{
  "n_layer": 14,
  "d_model": 448,
  "n_head": 7,
  "n_kv_head": 7,
  "head_dim": 64,
  "d_mlp": 3584,
  "vocab_size": 2048,
  "activation": "gelu",
  "norm": "layernorm",
  "norm_place": "post",
  "norm_eps": 1e-06,
  "positions": "learned",
  "qk_norm": false,
  "attn_scale": 0.125,
  "bias": "all",
  "tie_embeddings": true,
  "parallel_block": false,
  "init": "uniform",
  "init_std_qkv": 0.0286,
  "init_std_o": 0.0356,
  "init_std_up": 0.041,
  "init_std_down": 0.041,
  "optimizer": "muon_variant",
  "lr": 0.00319,
  "beta1": 0.95,
  "weight_decay": 0.0,
  "lr_head": 0.00661,
  "grad_clip": 1.0,
  "warmup_steps": 200,
  "schedule": "wsd",
  "decay_fraction": 1.0,
  "decay_shape": "linear",
  "final_lr_fraction": 0.0,
  "batch_tokens": 131072,
  "seq_len": 384,
  "doc_mask": true,
  "train_tokens": 707500000,
  "steps": 5398,
  "dataset": "wikipedia_en"
}
Each number is 200 + 40 x the weight over its row's rms, rounded and kept within 0 to 999. Layers, rows and columns count from 0. The size before them is the row's rms in percent of the matrix's.

# layer 2 MLP down (transposed), 3584x448, rms 0.041, rows 2022-2032, columns 320-383
103,179,236,207,212,217,183,212,250,124,169,227,278,274,220,230,261,113,195,173,188,212,221,121,251,246,208,148,165,198,143,175,147,261,203,130,160,176,250,123,218,169,208,207,175,170,207,183,231,224,191,170,218,184,268,275,158,270,279,262,110,183,229,204,115
093,268,252,229,170,165,175,240,210,269,248,191,169,232,231,184,159,199,248,161,193,226,236,248,244,242,237,263,176,125,209,215,250,242,233,231,234,227,224,175,233,260,159,193,237,199,252,166,253,226,175,247,183,172,155,153,196,247,100,195,184,230,196,217,180
110,278,247,188,188,195,183,249,184,182,150,222,198,208,246,257,225,151,145,212,239,267,192,217,166,243,214,219,235,254,176,196,245,157,210,135,227,130,198,215,150,206,283,165,235,197,206,204,111,168,210,235,238,252,234,155,184,108,177,163,196,163,268,249,253
112,232,319,227,200,178,244,239,171,252,181,191,226,237,162,239,219,223,207,171,272,209,260,164,193,204,135,202,200,207,160,171,264,217,213,181,165,210,137,114,164,218,186,178,178,177,213,249,206,250,143,171,195,202,154,228,165,243,223,247,196,241,213,288,160
101,286,156,205,146,201,197,189,191,189,228,202,278,215,289,92,210,181,227,250,213,152,188,219,135,153,271,241,210,194,134,193,166,233,209,179,241,199,272,240,227,192,214,224,213,182,163,190,204,200,204,141,185,240,139,212,83,117,268,258,178,137,250,194,206
097,243,216,123,163,256,181,112,231,162,138,269,207,234,260,205,208,215,233,141,261,225,259,246,122,142,219,216,177,177,147,135,149,213,244,268,195,176,171,234,192,150,188,188,186,149,203,295,134,221,235,186,174,256,224,132,190,237,244,233,297,146,221,164,192
090,316,225,151,175,150,147,128,152,164,165,187,162,181,170,161,221,186,238,213,199,157,169,167,154,185,237,139,183,157,201,243,216,211,195,219,234,201,238,253,184,227,181,242,171,174,177,229,190,195,199,211,208,215,210,263,231,144,174,219,194,220,174,224,218
105,274,195,224,182,210,129,182,224,228,232,260,123,200,209,223,204,222,197,152,238,188,158,181,144,170,186,262,247,203,222,192,185,216,200,189,238,223,215,250,215,225,174,235,175,196,244,252,171,209,205,194,164,202,266,105,202,224,200,180,231,128,273,208,235
101,166,158,248,250,285,176,175,178,208,229,229,101,236,228,186,155,215,125,160,236,249,165,154,194,301,185,225,215,203,192,178,135,236,179,177,170,100,145,245,149,168,192,153,209,176,186,205,175,197,264,193,260,211,163,194,282,280,194,181,196,176,180,200,239
105,249,126,202,131,229,193,136,217,213,179,151,269,150,148,222,213,252,148,183,169,250,211,205,300,125,141,249,246,132,180,203,208,150,232,162,145,190,156,187,184,152,124,233,159,217,242,226,218,200,199,251,188,205,228,147,267,201,244,188,254,137,146,197,146
093,238,240,209,209,189,227,204,166,196,177,248,166,284,250,223,204,234,207,193,245,199,211,264,248,197,277,215,217,158,228,274,195,207,200,202,227,239,191,172,160,264,174,243,214,191,191,239,214,251,218,222,176,180,224,242,173,216,221,218,137,228,147,142,214
# layer 2 MLP up, 3584x448, rms 0.041, rows 2023-2033, columns 320-383
091,136,247,241,151,252,279,204,183,182,180,201,183,236,149,238,145,215,205,192,244,240,251,241,182,194,228,205,193,202,189,230,210,157,163,244,165,234,182,188,180,187,181,223,218,195,248,254,216,215,174,174,238,193,233,176,178,169,159,196,201,163,196,147,168
103,163,189,208,230,254,258,165,239,227,232,158,176,167,210,254,161,216,209,163,222,112,187,265,213,190,163,186,143,243,241,225,140,213,209,198,170,138,147,248,263,222,212,169,207,167,244,191,180,234,219,166,184,184,290,218,198,192,155,267,207,187,271,193,191
110,168,261,208,191,200,208,236,233,213,151,200,151,221,147,178,234,175,251,187,208,209,187,223,147,217,266,210,239,151,252,203,226,244,135,154,148,295,169,211,224,138,174,255,203,241,165,122,192,193,118,180,215,294,259,144,222,176,257,251,205,220,191,178,184
102,245,175,183,145,206,247,87,176,172,183,216,182,134,239,191,239,257,197,186,237,198,222,232,206,173,193,201,202,171,253,257,256,175,187,269,216,203,199,217,245,193,223,194,182,153,217,202,254,223,213,187,187,176,225,243,161,191,271,171,270,281,213,224,183
098,205,144,144,181,185,124,167,185,239,156,179,130,246,166,153,190,215,164,173,227,161,184,193,112,189,286,193,194,248,252,240,210,285,222,190,168,174,221,208,195,162,252,144,253,212,130,154,165,191,135,193,132,259,215,222,160,196,178,183,223,290,207,193,235
090,188,195,141,118,181,185,264,259,251,165,170,175,262,250,161,169,161,191,251,160,181,165,172,191,234,191,212,147,153,200,201,261,184,112,191,172,147,161,138,230,194,187,219,143,279,210,242,118,207,249,143,199,226,246,184,210,242,215,201,259,168,164,229,243
102,123,273,269,264,205,259,164,192,188,210,214,245,246,224,177,199,203,200,201,183,245,248,159,235,194,180,148,165,204,199,133,249,161,197,200,194,133,176,280,248,130,216,217,199,232,160,211,164,171,205,221,227,219,252,174,196,145,262,238,288,250,187,218,197
099,181,206,194,266,224,159,193,129,195,168,268,200,236,193,257,157,215,146,212,171,150,141,195,162,284,237,234,135,214,188,217,204,146,227,227,214,242,152,222,244,259,171,228,178,188,261,174,173,283,171,231,231,218,217,171,250,173,209,228,176,237,215,277,249
103,225,175,194,220,192,160,212,256,213,163,248,215,240,157,145,183,144,219,192,222,288,212,154,218,240,255,251,219,176,240,172,201,256,205,141,173,161,220,177,129,214,167,253,275,216,194,245,186,266,186,250,296,176,213,261,252,205,154,236,239,223,231,195,241
095,149,225,155,267,250,197,188,210,205,214,155,221,261,184,190,194,178,226,207,164,218,226,178,184,183,287,155,219,138,220,277,151,259,190,245,212,200,188,236,242,184,216,220,143,118,206,219,189,136,183,242,199,166,155,224,177,162,199,207,177,261,258,225,233
094,161,228,166,199,150,210,239,209,238,164,231,207,191,243,192,271,187,194,204,216,127,190,215,222,220,173,242,172,224,232,158,240,197,236,222,216,179,176,269,161,204,236,226,191,152,222,236,243,252,236,214,283,156,256,168,218,236,243,161,124,173,290,204,168